Weights of a small transformer language model: 32.8M parameters, no biases in attention or MLP.
Each number is 128 + 24 x the weight over the matrix's rms, rounded and kept within 0 to 255. Layers, rows and columns count from 0.

# layer 3 attention query, 384x384, rms 0.078, rows 320-346, columns 256-383
[[ 97 123  74 143 114 129 132 158 130 112  82 111 142 104 151  47 114 109 119 117 134 117  90 145 125 105 126 116 162  85 147 125 141 162 140 114 122 156 179 122 138 127 154 103 150 121 144 125 122 141 120 154 108 113 135 172 117 132 123 129 111 108 160 142 132 154 124 127 143 132 123  98 118 131 172 103 142  96 157  86 172 133 158 145 123 145 113  83  79 110 143 144 119 137 163 153 119 112 134 100 136 123 146 166 140  97  99 140 149 109 142 153 163 122 148  97 150 101 154 134 103 139 105 143 131 124 147 131]
 [136 128 149 116 123 146 121  95 102 159 141 161 151 125 122 129 136 138 135 118 150 168 173 133 126 116 129 164 105 170 115 160 136  96 107 159 136 119 116 124 125 130 105 111 111 163 134 137 118  87 117 135 128 165 137 117 107 103  93 116 141  96 137 135 109 106 141  99  67 146 136 122 145 150 116 113 131 130 126 154 106 112  97 178  93 115 128 102 137 142 116 115 119  97 142 142 130 104 103 145 151 106 144 120 131 143  95 155 118 134 122 115  93 115 179 104 113  96 156 120 100  98 148 132 111 112 117 145]
 [148 127 122 128 170  96 177 122 150 149 138 117 121 150 107 138 119 147 129 130 132 113  96 130 141 131 142 124 103  98 110 150 126 132 149  88 159  95 156 145 126 135 160 127 133 141 131 111 141 149 130  92 145 145 172 126 103  98 138 133 117 123 201  83 129 122 148 116 111 124 160 140 143 102 103  99 129 127 125 124 170 133 113  85 121  96  94 140 120 116 131 103 158 126 116 128 121 178 174 168  96 108 142  67  88 125 137 141 143 123  98 125  98 128 129 149 159 114 138 117 132 133 154  92 134 130 149 134]
 [116  96 147 132 123 150 119 131 156 122 127 143 135 131 119  97 122  96 126 112 166 153 121 157 165 121 178 142 107 139 149  86 166 134 103  92 147 106 112 116 128  92 151  98 150 136  62 135 122 131 132 122 106 120 143  89 122 138 166 135 132 149 120 133 137 105 128 116 124  82 125 175 164 157 108 113 122 136 142 118 131 170 130 157 116 160 146 157 166 115 141 173 127 123 131 122 154 130 164 106 158 149  96 131 122 110 121 125 105 139 163 144 131 154 125 184 114  99 139 165 145 120 130 121 128 118  92 151]
 [121 137 122 113 129 151 142 144  93 149 169 123 143 130 148 203 142 113 131 148 102  96 139 124 112 124 106 150 130 151 151  81 120 131 127 107  90  87 168 117 134 171 131 150 134 121 134 118 107  87 111 137 125  99 140 149 116 106 119 158 129 127 131 130  89 142 158 108 114 137 166 137 138 167 180  87  83 131 130 148 147 147 110 138 131 148 136 128 159  82 111 109 113 101 149 100 145 141 135 158 124 133 114 149  98 151 131 189 169 123 149 153 133 145  98 160 137 125 126 171 125  92 152 144 122 151 114 169]
 [125 184 166 112 110 101 134  90 126 119 121 129 153 141 132 161 161 126 128 122 151  85 157 121 138 131 153 119 140 158  85 111 136 151  88 151 134 145 133 133 123 124 131 118 105 133  99 110 144 145 106 150 129 172 149 120  85  98 132 132 169 121 163 119 128 127 135 119 122  91  95 145 158 161  93 140 123 158 140 134 120 111 154 117 144 102 100 109 150 151 136 111 158 134 121 182 167 152 104 154 143 144 144 148 106 139 179 112 116 132  81 108 120 118 163 124 167 127 136 131 114 145 133 119 104 105 125 155]
 [114 147 148 162 132 148 115 129 151 140 125 122 117 137 110 111 104 138 132 135 110 196 156  91 177 120 127 117  81 110 123 148  96 150 151 178 159 140 113 137 156 143 138 145 145 153 182  80 151  97 148 151 153 109 125 129 114  94 138 155 136 127 193 117 138 129 141 141 112 148 127 122 124 125 112 111 119 147  87 115 136 115 124 116 139 128 164 193  98 125  82 116 137 142 141  90 157 176 120 106 187 114 137 145 125 102 101 128 123 126 166 149 115 103 148 115  95 111 119 130 135 126 137  88 112  74 192 148]
 [122 176 119 102 128  83  74 114 131 128 130 132 120 146  96  93 105  76  62 147 134 124 168  90 122 119 135  79 130 130 160 149 176 167 120 100 114 128 188 145 105 119 167 171 150 123 116 108 111 147 100 167 143 111 164 126 139 107 150 137 157 143 166 121 125 137 125 146 115 153 162 152 150 139 148 144 105 140 149 136 141 156 138 155 157 146 151 205 118  78 118 118 164 118 131 137 133 139 162 131 148 144 125 154 138 130 136 111 140 107 110 115 119 131 137 141 122 122 177 159 103 116 163 138 132 158 152 155]
 [102 152 153 110 115 162 112  97 162  88 117 164 142 126 144  85  92 126 144 141 143 122  94  44 111 149  66  96 144 134 119 155 116 135 136 150 145  92 102 136 130 181 126 165  96 119 130 130 146 162 139  87 144 151 182 136 128 126 133 146 177 128  96 154 127 116 127 155 121 138 154 128 115 164 152 102 122 144 128  87 135  96 102 102 129 164 170 137 101  65 176 172  98 162 125 128 131 111 129 142 112 112 140 122 125 142 147 162 149 142 111  89 122 150 119  94 155 117  95 128  77 100 129  84 129 110 144 145]
 [107  99 117 115 163 138 110 169 153 130 152 111 127 125 140 135 141 139 153 143 110 140 146 132 157 130 145 140  55 194 148 100 181 152 134 108 167 161 119  94 114 141 181 131 124 162 157 105 170  88  94 109 125 127 134 123  97 131 146 139 140 115 114 125 161 114 141 163 116 108 164 144 127 183 148 166 129 169 111 121 103 139 163 130 170 134 117 126 150 178  77 105 163 133 117 125 206 147 108  92 162 148 109 132 106 134 109 114 159 152 114  84 115 107  72  86  86 111 140 162 143 127 129  67  91 135 126 147]
 [132 114 135 165 122 123 104 126 113 134 115  98 125 104 125 168 131 110 127  99 126 109 122 156  93 116 176 123 163 156 119  97 115 127  97 150 106 152 147 111 113 158 160 128 149 124 147 107 137 142 158 133 122 140 122 186 148 160 113 105 106 107 127 144 117 118 164  97 142  95 107 166 126 145 140 125 144 124  93 102 130 126 139 119 102 128 141 134 130 148  86 132 157 167 127 132 100  93 199 121 146 130 118 109 147 142 131 182 111 135 151 104 117 146 121 105 138 101 134 148 112 121 197 156  89 130 103 143]
 [156 148 122 154 101 130 105 174 123 148 130 114  87 147 127  83 140 124 105 163 106 137  97  63 121 141  86 142 113 140 152  81 154  99 187 137 123 107 130 108 129 194 123 118 141 104 145 172 136 151 105 120  67  90 147 152 146 138 132 115 134 123 160 168 143 151 125 124 116 140 158 129  64 104 165 162 133 133 148 136 148 128 174 123 142 163 117 136  89 124 123 137 154 109 156 115  82 142 145 127 115 134 107 103 111 136 105 140 177 139 131 144 128 150 114 171 126 174  98 146 176 135 137 102 144 161 153 127]
 [122 140 100  72 138 109  76 162 119 171 185 155 114  65 120 124 150  80 141 136 124 126 125  91 113 129 117 114 194 131  76 110 169 143 131 115 114 132 161  78 163 163 139 156 185 141 145 109 134 134 119 135 129 162 154 168 157 100 129  93 123  92 168 117 175  84 161  78 147 128 121 108 162 126 151 119 154 107 102  98 118 146 130 125 103 118 130 122 148 124 101 146 120 130 118 154 133 109 127 119 169 111 132  63 122 150  85 127  72 152 112 169 148 113  98 108 103 116  65  73 181 159 148 135 121 131 143 119]
 [108 137 130 121 170 177 141 148 116 146 141 131 123 151 124 148 166 140 151 128 123 139 173  81 167 123 168 142 127 115 137  92 119 105  85 122 157 128 136 106 157 122  79 187 116 174 102 135 121 143 125  84 118 103 145 114 129 101 140 131 148 127 101  73 104 145 154 101  78 123 189 129 152 125  68 127 133 115 126 117 135 159  85 171  76 143 168 117 133 124 140 150 126 158  93 112  51 124 116 140 134 141 117 121  87 104  99 163 122 131 107 128  66 180 160 119 144 159 149 169 157 145 138 140  95 130 146 134]
 [ 70 114 132  83  82 143 158  68 137 141 111 114 146 100 111 164 124 124 111 124 111 119  89 138 144 102 152 142 138 141 170 133 124 118 122 134  96 139 105 145 158 159  97 110 123 116 165 167 120  84  92 135 119 131 134 105 144 132 132 128 120 119 113 109 161 135 190 115 108 108 127 145 122 109 135 119 111 123  99 109 150 136 157 147 149  69 112 158 162  93 116 126 120 115  73 121 158 145 124 121  93 149 131 117 106 114  65 154 155 125 109 177 137 126  76 171 136 146 132 148 149 138 162 122 149 157 107 138]
 [ 99  88 165 182 125 140  60 138 150 113 149 155 106 131 131 117 157 105 136 152  90 116 134 126 118 111 125 114 131 113 160 107 165 115 122 161 133 141 130  69 157 140 123 131 113 138 131 159 136  96  95 135 166 144 144 159 166 171 139 119  99 158  66  88 133 102 140 118 100  67  98 107  89 147 122 124 178  97 137 140  96 146 170 140 106 140 122 150 118 100 120 154 142 132 150 149 109 171 136 168 137 135 130 130 153  86 133 112 115 112 112 117 137 108 172 133 125 136 121  85 149 107 126 156 106 115 158 103]
 [136 123 127 126 165 185 115 180 103 134  94 127 170 150  88 131 101 134  70 136 152 150 148 181 134 114 115 122  79 126 119 140  65 124 159 125 188 125 114 162 137 123 112 153 138 138 138  92 173 138 131 104 122 129 151 157 101 124 108 129 118 140  92 143 160 118  87  73 182  84 128 137 111 146 111 148 134 141 163  73 147 116 159 112 147  99 133 122 145 168 118 151 127 146 160 124 125 122 136 137 127 145 112  66 126 121 124  86 131  99 112 223 158 153 115 126 139 112  88 142 154 145 101 158 126 110 108 122]
 [134 135 148 124  83 120 127 102 155 113 109 117  97 113 125 122 153 109 136  87 140 131 113  57 154 112 149 115 154  98 107 150  96  87 115 133  59 124 144 142 127 186  90 120 173 167 153 153 147  99 159 155 131 155 129 153 146 115 114 104 106  95 109 100 122 142  98 126 194 147 148 128 126 162  96 110 150 183 147 135 166  84 140 160  77  90 144 132 140 120 143 141 136 144 127 126  79 160 178 188  63 153  90  86  98 109 151 137 143 141 105 125 141 135 137  99 165  72 174 174 110 143 134 101 132 143 127 130]
 [114 156  82 100 155 147 106 156 145 123 118 180 137 119  66 118 167 126 144 113 147 136 117 142 133 111 139 142 116 113 115 169 149 140 164  84  78  93 151 170 144  80 101  63  99 162 135 125  83 114  91 160 160  88 143 175 134 122 122 112 109 155 129 157 152 112 100 140  63  94 163 137  93 133 101 141 120  84  88 110 139 124 136 134  60  88  94 155  81 132  87 138 146 141 164 134  95 131 133 115 124 145 143 152 160 178 187 153 119 109 101 101 157 168 124 136 123 122 133 151 116 152 142  83 133 113 116 140]
 [120 155 129 166 119 124 141 112 135 120 162 161 145 137 139 144 136  98  80  98 139 156 115 141 130 100 128 142 138 152 127 104 143 173 143 175 119 129 166 100 138 111 112 160 131 100 130 108 136 193 157  89 123 146 142 128 113 120 132 104 204 137 142 162 157 140 139 137  91 176 132 120 207 116  97 128 153  86 172 122  70  72 134 116  70 115 127 110 113 115  95 151 136 140 133 164 138 144  99 142 129 128 178 112 186 134 142 132 124 138 100  95 127  49 137 112 127 114 142 143 135 134 126 131 102  99  81  83]
 [175  96 135 116 141 126 111 112 116 141 128 126  99 169 152 102 113 141 180 132 145 105 135 116 190 142 131 165  90 142 134 119 141 146 142 119 108 111 139 138  88 166 127  85  78 123 138 163 136 160 137 132 144 147 162 149 138 101 154  86 132 141 141 198 160 112 126 155  99 135 134 108  94 131 163 161 110 123 163 126 130 113 128 117 168 146 131 134 104 100 131  94  98 113 112  98 127 110  76 141 100 151 140 184 145 120 121 188 108 121 157 138 157 142 120 169 117 120  88 177 118 102 148 115 134 114 110 107]
 [164 141 106 126 114 144 128  98 110  84 115 136 151  93 123 115 130 126 112  95 100 127 168  87 101 163 137  98 102  82  93 103 172 102 165 106 179 152 180 137 139 123 122 126 152 115 140 208 161 131 157 120 134 117 110 143 148 120  88 154  98 117 168 159 124 106 116 102 110 153 104 125 114 128 111 118 147 177 144 124 145 167 104 108 129 167 148 121 160  87 150 140 108 108 102 133 151 119 120 150 117  88 120 187 142 163 125 137 135 118 145 106 122 124  79 100 167 131 145 119 210 155 101  97 109 115 139  86]
 [188 118  93 132  91 105 102 178 112 119 140  93 129  96 114 135  85 114 129  62 119 113 116 139 135 107 125 136 117  84  90 113 196  76 111 141 101 118 153 141 116  93 154 132 157  84 113 140 150 163 107 117 135 144 159 102  98 158 143 160 122 139 164 106  71  95 147 127  90 125 100  92 146 105 122 184 109 112 173 127  92  87  95 139 170 126  83  84 149 141 147 107 144 132 102  76 152 138 149  89  96 160 134 106 145 168 110 144 104 132 123 124 159 118 153 127 150 133 148 113 125 142  87 159  89 143 119 113]
 [119 164 167 101 162 117 120 134 128 132 131 139  71  67 152 143 115 147 110 152 109 100 137 178 100 148 135 124 145 157 131 105  95 185 121 150  88  99 143 115 120  97 139 130 132 191 143  83 156 113 131 168 127 148 145 131 127 164  92 160 140 149 179 139 147 119 149 139 172 141 116 105 152 158 120 150 114 188 183 103  90 103 130 120 165 145  85 170 113 159  86 111 124  92  92 117  93 136  89 115 141 114 106 125  86 159 127 135 120 170 129 104 135 150 123 189 153 161 142 107 147 134 147 142  86 146 203 181]
 [ 76 141 145 126 106 152 152 161 157 131 116 160 133 143 106 137 126 112 188 127  73 118 174  93 108 115 152 116 104 148 144 164 140 112 118 104  94 149 138 168 145 124 145 112 140  96 136 140 121 115 126 159 160 161 137 121 153 129 123 129 142 124 107 161 126 144 121  99 138  93 125  95 103 112 121 139 137 175 142 174 136 132 155 105 123 110 114 127 130 141 147 173 137  92 105 155  84 153 148  69 138 130 131 168 153 114 170 159 146  94 107 155 144 120 116 145  98  79 201 145 110 134 102 130 113 155 129 140]
 [130 142 175 111 171 139 145 111  87 124 134 135  98 120 104  79 145 142  79 108 117 126 138 166 140 123 121  99  97  77 103 140 117 118 140 135 121 129  76 116 120 139 137 161 206 130  89  66 123  78 113 165 113 162  90 132 104 128 168 131 106 162 115 113  96 128 115 145 127 107 132 142 140 157 168 110  76 186 102 139 157 111 156 163  58 115 111 146 153 149 105 126 172 163 138 108 144  89 150 108 114 141  90 124 117 153 101 118 117 125 142 130 111 139  97  80 121 113 103 144 127 144  76 158 146 155 100 106]
 [130 160 131 109 143 150 136 160  84 134  86 102 104 128 119 132  90 135 100 144  89 113 123 153 127 159 138 100 126 171 151 124  81 111 129 134 114 188 149  76  96 183  93  97 143 122  98 107 191 122 173 136 122 125 121  85 132 128 120 116 150 117 129 188 119 131 127 134 139 103 102 105  94 141 127 116 180 117 146 122 124 119 153 121 107 121 136 136 140 139 138 122 113 130  68 123 108 123 105 161 121 141 135 166 179 137 145 128 131 127 139 106 130 132 113 181 141 140 200  80 173 131  80 149 168 133 187 136]]
# layer 3 attention key, 384x384, rms 0.0798, rows 320-346, columns 256-383
[[127  93 120 142 115 114 132 157 131 131 108 153 147 168 110 143  96 113  93 160 116 119  87 162 130  93 150 101 111 118 123 129 173  99 118  99 111 160  93 112 118 144 107 162 122 101 117  89 140 130 113  96 164 100 114 120 127 123 148 131  99 132  81 132 145 116 140  78  95  89 124 110 194  96 147 149  92  99 148 145  86 157 142 103 161 156 114 110 149 102 121 125 142 165 131 136 126 124 173 129  90 109 125 105 132 105 118 102 160 129  89  84 116 137  81  78 119 143  77 133 117 134 116 109 140  68  72 120]
 [108 118 161 155 183  95 165 119 151 102 174 132 112 160 170 165 158  97 119 120 109 106  96 175 125 116 109 125 133 149 106 152 143 138 102 111 152 157 160 152 127 124 151 113 171 154 123 114 144 147 116 123 117 123 116 133  92 102 131 118  97 117 165 116 144 160 149 115 127 115 102 121 103 144 110  91 116 146 115 153 102 151 165 124 139 146 124 184 122  94 132 145 201 115 137 176 120  78 117 108 147 126 139 112 152 131 190 139 114 140 146 136 168 141 155 171 146 157 123 105 171 127 155 145 149 123  96 118]
 [120 160  78  79  96 175  82 112 159  81 134 142  96 113  87 139 152 102 127 136 100 153 119  69 168 134 139 145 122  82 137 132  68 158 110 148 115 145 124 159 145 133 167  93  95 127 132 170 107 161 152 183 145 123 121 119  71 165 154 136 122 111 141 153 119 124 103 107 138 123 112 106 155 150 121 148 152 164 133 121  86  78 114 156 108 113 116 111 104 141 100  98  94 107 144 132 135 118  93 123 115 135 112  98 121 129 121 144 132 121 127 118  78 125 127 162 110 156 123 133 109 151 107 121 118 118  69 135]
 [121 117 128 119 110  96  84 115 142 113 168 110  90 134  88 149 160 142 141 124 121 154 120 109 101 129 144  99 133  77 132 136 138  83 150 143 105 175  95 154 122 128 115 134 111  95 145 171 114  99 157 141 149 131 135 119 142 147 138 145 103 167 158 127 129 158 117 164 131 124 118 104 128 122  88 148 169 119 101 133 120 121 150 130 180  80  65 108 110 186 130  89 116 145 124 142 106 158 112 134 121 125 149 153 115  93 124 108 166 133 109 164 126 101 126 150 106 132 135 104 116 143  90 120 167 110 165 111]
 [106 127  94 115 151 107 156 124 104 145 147 140 102 144 130 161 174 116 131 116 108  91 144 120 140 115 152 116  99 102 101 140 138 150 148 105 170 130 131 110 101 121 158 138 139 121 154 138 124  85  95 133 139 150 127 102 117 134 115 143 116 161 118 121 123 122 143 161 142  94 113 100 147 129 133 138 146 121 121 173 111 123 184 125 124 137 137 124 123  97  78  98 142 128 123 144 129 110 109 134 143 140 147  84 152 134 134 183 120 123  96 109  93 137 211 167 124 158 122 138 141 113 142 108 100 132 119 119]
 [134 152 152 110 125 110 108 120 114 114 128 122 106 117  96 109 136 111 135 126 107 121 189 152 142 129 115 120 119 103 178 150 143 156 116 138 138 165 123 145 153 159 103 119 127 137 165 129 139 125 141 178 116 107 129 127 167 189 157 124 119 128 149 159 164  89 109 110 164 135 121 127 119 133 133 115 119 147 121 108 100 182 117 116 130 128 127 109 130 120 145 119 150 103 144 107 117 141 100 130 164 130 128 105  99 108  90 106 148 131 143 209  81 147 106 111 132 125 103  98 173  95 142 118 139 107 105 109]
 [115 137  79 130 119 114  94 135 140 137 121 138 113 138 102 156 129 108 101 113  93 136 123 157 168 128 134 132 165 128 104 132 151 147 127 164 128  97 144 137 149  92 133 147 128 154 114 149  80 174 122 135 146 116 138 139 145 107 139 120 154 142 136 118 120 144 124 131  97 117 159 152 119 135 157 125 120 136 158 117 106 168 147 149 142 149 131 138 158 102 215 173 137 130 130 118 137 136 141 113 136 147 128 128 125 134 170 108 119 105 183 101 138 114 114 132 157 148 178 138 159 167 144 165 107 114 116 115]
 [147 123 140 155 110 160  82 140 131 167 166 108 121 144 116 135  68 197 158 119 117  92  98 132 122 108 126 120 120 152 115 123 144 116 130 129 121 158 110 159 115 101 145 144 122  86 119 109 116  90 149 118 149 129 135 140 141  83 133 130 124 148 121 118  90 111 137 105 111 142 150 107 111  83 119  95 101 125 120 114 111 167 151 102 126 103 156 133 129 122 134  95 144 140 118 185 151 103 131 168 133 130 113 112  99 125 113 115 152 136 125 122 162 143 159 112 143  90 137 132 115 106 104 122 136 143  95 127]
 [150 121 130 127  97 120 100 126 143 112 147 146 152 114 133 112 175 144 157 106 113 125 157 129  85 135 169 143 123  90 110 113  95 111 122 139 118 143 166 121 104  94  82 126 146 121 171 139 136 158 145 142 103 164 128 125 122 106 163 144 153 105 153 139  94 112 114 104  90 132 120 155 129 136 105 176 176 132 122 145 125 137 174 152 113  85 111 136 130 110 130 112 117 135  99  97  94  99 132 127 102 116 112  96 148 126  93 121 141 142 124 135 102 139 145 173 119 135 117 133 132 165 126 121 140 127 144 130]
 [114 157  97 120 118 132 107  95 126 160 123 133 166 176 159 138 136 109 196  67  83 138 115 164 172 116 162 130 121 141 135 159 123  69 131 100 171 107  98 150 111 134  80 112 177 137  93 148 128 119 140 141 166 141 124 132 178 100 131 106 144 108 100 133 105  96 125 128 134 168 106 139 120 122 122 119 149 129  78 156 124 152 163 169 128 155  71 113 150 115 121 134 121 138 162 156 105 152 120  62 117  96 104 149 105 120 108 183  94 103 144 187 151 181 122 140 187 112 102 123 159 132  80  91 142 125 102 158]
 [137 152 114  91 175 128 159 135 105 129 154 154 147  96 138 157 157 124 133 102 122 128 116  99 157 151 139 123 145 151 136 164 124 143 146 149 105 118 126 126 130 133 102 126 121 124 138 181 145 115 107  87 133 118 134 136 110 114 151 113 139 133 112 117 125 130 178 117 104 132 136 155 142 152 135 159 138 129 160 107 131 200 153 127  88 138 122 151 128 122 144 110 132  82 136 113  80 152 102 110 143 119 121 129 101 128 130 109 101 161 138 115 123 136 114  97  98 107 159  81 160 120 112 129 154 136 150 143]
 [128  69 131  95 139 145 183 149 113 133 104 174 121 116 107 148 125 117 139 159 124 107 131 171 115 120 176 122 135 101 114 145 138 104 182 130 131 111 134 155 146 105 136 100 134 113  92 102 120 157 140 106 140 122 118 130 124 111 128 150 128 137 127 147  99 100 112 155 131 152  82  91 148 150 134  92 154 109 140 140 112 115  98 144  98  91 161  86 117  88 160 168 146 140 173 136 172 113 114 147 120 114  77 141 203 137 104 156 112 145  70  60 154 112 114 118 123  81  80  98 140 133 149 151 154 106 106 135]
 [120 124 165 138 127 156 171  96 108  92  69 167  80 126 123 107 120 121 105 153 110 148 151 128 132 150 116 138 131 138 118 139 144 142 119 143 114 109 120 141 149 173 116 152 182 137 151 171 106  93 104 147 101  92 132 136 122 115  97 149 129 139 114 128 114 115 142 123 145 103 123 144 117 133 122 169 140 154 110  91 141 114 130 161 149 150 113 145 115 145  92 127 159 121  87  90 165 116 114 184 149 185 105 154 203 107 163 172  96 155 129 140 127  84 139  65 129 123 124 142 129 107 138 194 167 139 137 148]
 [153 143 171 111 138 147 127 110 150 170 149 101  95  60 110 156 139 183 128 125 161  96 160 137 103 116 150 145 176  83 118 116 133 126 173 121 136 128 117 127 146 135 170 150 110 120 149 162 132  94 140 118  78 215  88 104  59 120 104 142 114 132 167 127 117 127 191 138 101 130 101 139 145 128  79 130 162 123 116 106  94 121 141  96 120 131  96 147 124 146 104 123 131 148 137 153 126 181 167 173 101 139 168 119 113  71 150  76 142 135 132  96 126 133 190 115 134 126  96 137 136 156 107 128 111 162 138 119]
 [141  77 152 127 108 147 137 144 171 117  75 147 125 186 144 130  97 110 121 160 144 145 103 111 147 144 131 169 128 114 151 120 110 126 156 140 108 103 132 148 140 138 137 152 151  98 118 109 134 122 149 145 138 144  69  84 148 146  88 164  76 150 121 178  86  98  74 136 142 115 156 123 130 143 120 150 137 116 135  81 121 108 125  92 107 153  83 112 109 209 115 140  96 153  95 186  96 119 158 163 164 111 196 100 127 147 156 120 173 104 149  65 114 118 138  88 128 129 120 155  82 121 101 153 130 134 177 131]
 [106 164  64 180 154 132 148 143 122 133 151 167 184  88 175 122 128 158 122 150 135 157 143 130  97 137 129 110 149 134 144 121 105 132 116 155 118 113 135 105 136 102 145 132 107 122 100 101 144 137 120  97 147 119 143 134 118  80 135 155 123 144 168 133 147 124 134 115 116 123 143 110 133 105  87 147 172 120 136 121 165 103 140 166 134 121 123 146 185 136 127 135 151 141 179 176 103 153 172 151 118 116 144 106  96 145  97 156 133 117 124  96  97 126  90 122 105 136  89 117  86 142 120  96 121 131 160 112]
 [ 65 125 115 142  97 116 119 109  97 107 119 150 128 111 152 175 146 124 130 130  93 147 151 111 108 105 151 130  82 142 149 112 133  97 104 159  98 125  91 166 181 140 179 162  97 177 143 113 128 143 102 104 120 135 112 131 135 120 131 126 115 119  77  91 103 112 128 133 149 187 114 117 114 102  78 111 133 170 101 105 106  85 103 139 170 132 151 110 120  85 102 148 135 175 146 139  82 116  76 143 120 122 158 174 120 114  84 126 145  98 154 111  95 101 111  98 107  97 165  79 142 147 195 129 134 181 144 134]
 [135 126 102 111 121 106 184 115 114  99 121 101 150  92  87 169 156 114 131 163 120 155 106  92 106 118 133 155  98 101 141 160 102  94  87 122 146 122 117  88 167  99 113 173 174 126 170 115 155 155 140 113 159  76 153 147 115 141 135 103 104 122 168 117 101 119 166 115 123  82  88 126 158 137 115 143 151 105  99 163  86 114 133  48 140 165 129 137 107 135 148 110 114 140  78 190 144  89 136 127 107 139  87 110 157 143 150 123 158 157 130  99 160 165 122 115 140 116 106 116 147 141 129 155 126 108 124 156]
 [156 151 128 162 155 148 140 106 156 140 143 150 114  78  80  86 134  81 102 113 141  88 124  89 134 186 112 144 121 120 133  93 128 129  93 118 129 137 152 129 166 104  83 115  51 158 125 117 103 156 112 166  84 124  69 171 128 154 133 101 144  99 121 139 133 117 187 132 152 142 163 138 173 146 125 127  85 170 125 153  79 136 151 116 135 129 151 152 132  84 163 144 165 143 139 133 130  99  93 127 136 127 176 139 130 152 100 132 156 143 165 119 134 163 143 130 149 145 127 137 105 124 103 106 101 146 125  73]
 [104  46 146 106 110 152  98 127  93 161  83 135 175 160  78 106  94 126  98 135 139 101 122 117 101 135 118 114 154 134 132 121 110 134  87 121 155 141 102 179  77 147 164 132  59  90 124 135 174 147  99 145 134  95 167 115 179 134 146  96 133  89 120 184 144 161 163 135 155 128 110 132 156 140 140 177 177 135 114 138 144 131  84 136 171 135 137 105 161 142 142 133 157 136  94  93 180 180 115 104 121 138 129 138 160 149 137 188 135 129 111 163  99 167 157 156 118 132 128 106 104 142 104 129 107 125 150 143]
 [ 96 168 116 120 155  95 131 144 116  93 116 143 165 145 110 165  93 153 135 130 113 142 110 136 109 163 120 121  90 115 136 138  83  59 133 135 107 119  95 170 124 153 167 107 128  84 156 152 139 114 114  98 116 150  88 117 159 144 112 150 178 146 132  53  91 171 145  97 146 113 131 146 107  91 157 135 153 143 186 146 101 116 184 101 169  62 125 141 103  92 130 172  94 145 101 133 122 101 116 125 150 148 132 128 145 149 154 128 131  90 157 112 203  80 144 111 118 152 148 141  99 115 103 158  95 112 122 122]
 [113 164 127 105 121  91 133 137  80 137 129  98 124 162 138 105 162 136 159 145  95 115 137 215 153 162  78 115 151  61 143 131 125 165 111 132 148 134 107  90 198 134 134 141 117 110 114  83 136 100 100  81 108 137 159 123  85 143 139 137 124 123 164 191 124 146 142 104 141 148 164 108 118 143 134 160 142 117  80 124 123 107 133 130 120 129  88  89 133 163 146 157 148 126 151  67 121  89  89 163 131 130 103  92 161 135 138 127  95  92 152 114  82 141 144 146 130 128 138 141  88 181  99 117 156  64 111 120]
 [162 141 101  92 125 160  81 112 138  97 129  90 123  82 122 124 179 142 120 108 192 135 131 129 185 132  99 122  81 178 153 146 129 132 103 158 176 146  87 155  74 115 121 102 126 147 128 150 130 184 130 179 118 147 166 158 105 156 137 116  99 128 129 140 176 111 163 147 154 112 153 138 138  97 149 132 156 110 147 131 123 120 158 151 114 150 161 108 122 171 117  95 102 123 139 125 149 130  97 152 112 122 124 120 195 140 141 104 136 124 167 111 126 158 136 158 145 141 155  93 135 150 165 115 139 189 128 116]
 [163 119  95 174 121 143 148 192 122 156 128  85 149 122 116 122  81 159 134 121 107 124 136 105 159 124 152 118  89 127 160 103 121 153 124 119 163 105 129 149 157 148 143 109 159 144 156  99 139 105 132 106  88 154  96  99 111 123 164 157  86 138 155 112 161  90 150 130 173 105 157 133 110 140  99  83 104 104 121 149 146  99 146 131 123  97 137 176 109 133 125 128  87 143  97 160 136 158 113  92 155 148 133 114 163 122 181 165  70 148  43 120  66 112 120 132 102 152 114 151 188 147 156 144  96 151  97 124]
 [158 111  72  87 173 133  89 150 145  97 127 136 147  97 122 111 154 215 111 186 153 160  91 115 163 154 102  72 176 147 143 152 133 109 138 151 124 106 115 123 147 104 127  92 114 113  70 121 105 159 114  93 171 137 152 159 149 118 135 130 121  99 144  91 125 148 103  66 172 144 132 124 136  98 189 164 141 101 131 161 115  68 133 121 140 122 138 108 154  93 128 167 109 158 142 142 131 149 130 148 129 110 119 149  94  98 123 106 136  18 127  94  68 127 112 101 117 116 121  76 119 170 138 124 130 112  70 137]
 [132 105 123 127  92 134 145 116 149 105 132 108 161  97 153 118 123 101 108  87 159 166 191  88  85 117 134  91 127 101 120 112 171 121 158 148 120 129 149 182 127  96 117 175 109 114 107 121 104  63 159 104  99 135 112 141 153 137 144 149  98 113 125 167 163 141 130 105 137 204 182  99  97 149 111 178 102  67 161  78 136 195  82 134 132 126 147 120 114  87 124 126 111 133 137 166 120 115 151  94 136 108  92 169 144 139 115 188 128  57 105 132  94 119 182 142 140  96 141 116 163 124  66 140 173 169 104 109]
 [ 86 161 111 147 177 127 117 135 110 141 130 131 122  49 156 127 140 108 136 136  96 132  63 126 104 146 106 122 149 111 129 160  86 185 145 147 147 162 143  97 170 174  50 147 145 139 104 162 118 194 146 130 152  72 132 146 128 130 123  99  76  87 116  83 148  98 128 115 121 142 131 148 147 124 124 125 181 129 123 123 110 105 117  89 137 135 131 185 123 103 217 102 100 123 125 124 121 118  77 139 149 131  73 146 138 156 112 122 113 198 105 144 141 158 164 181  98  86 168  86 153 113 113 129 125 148  75 159]]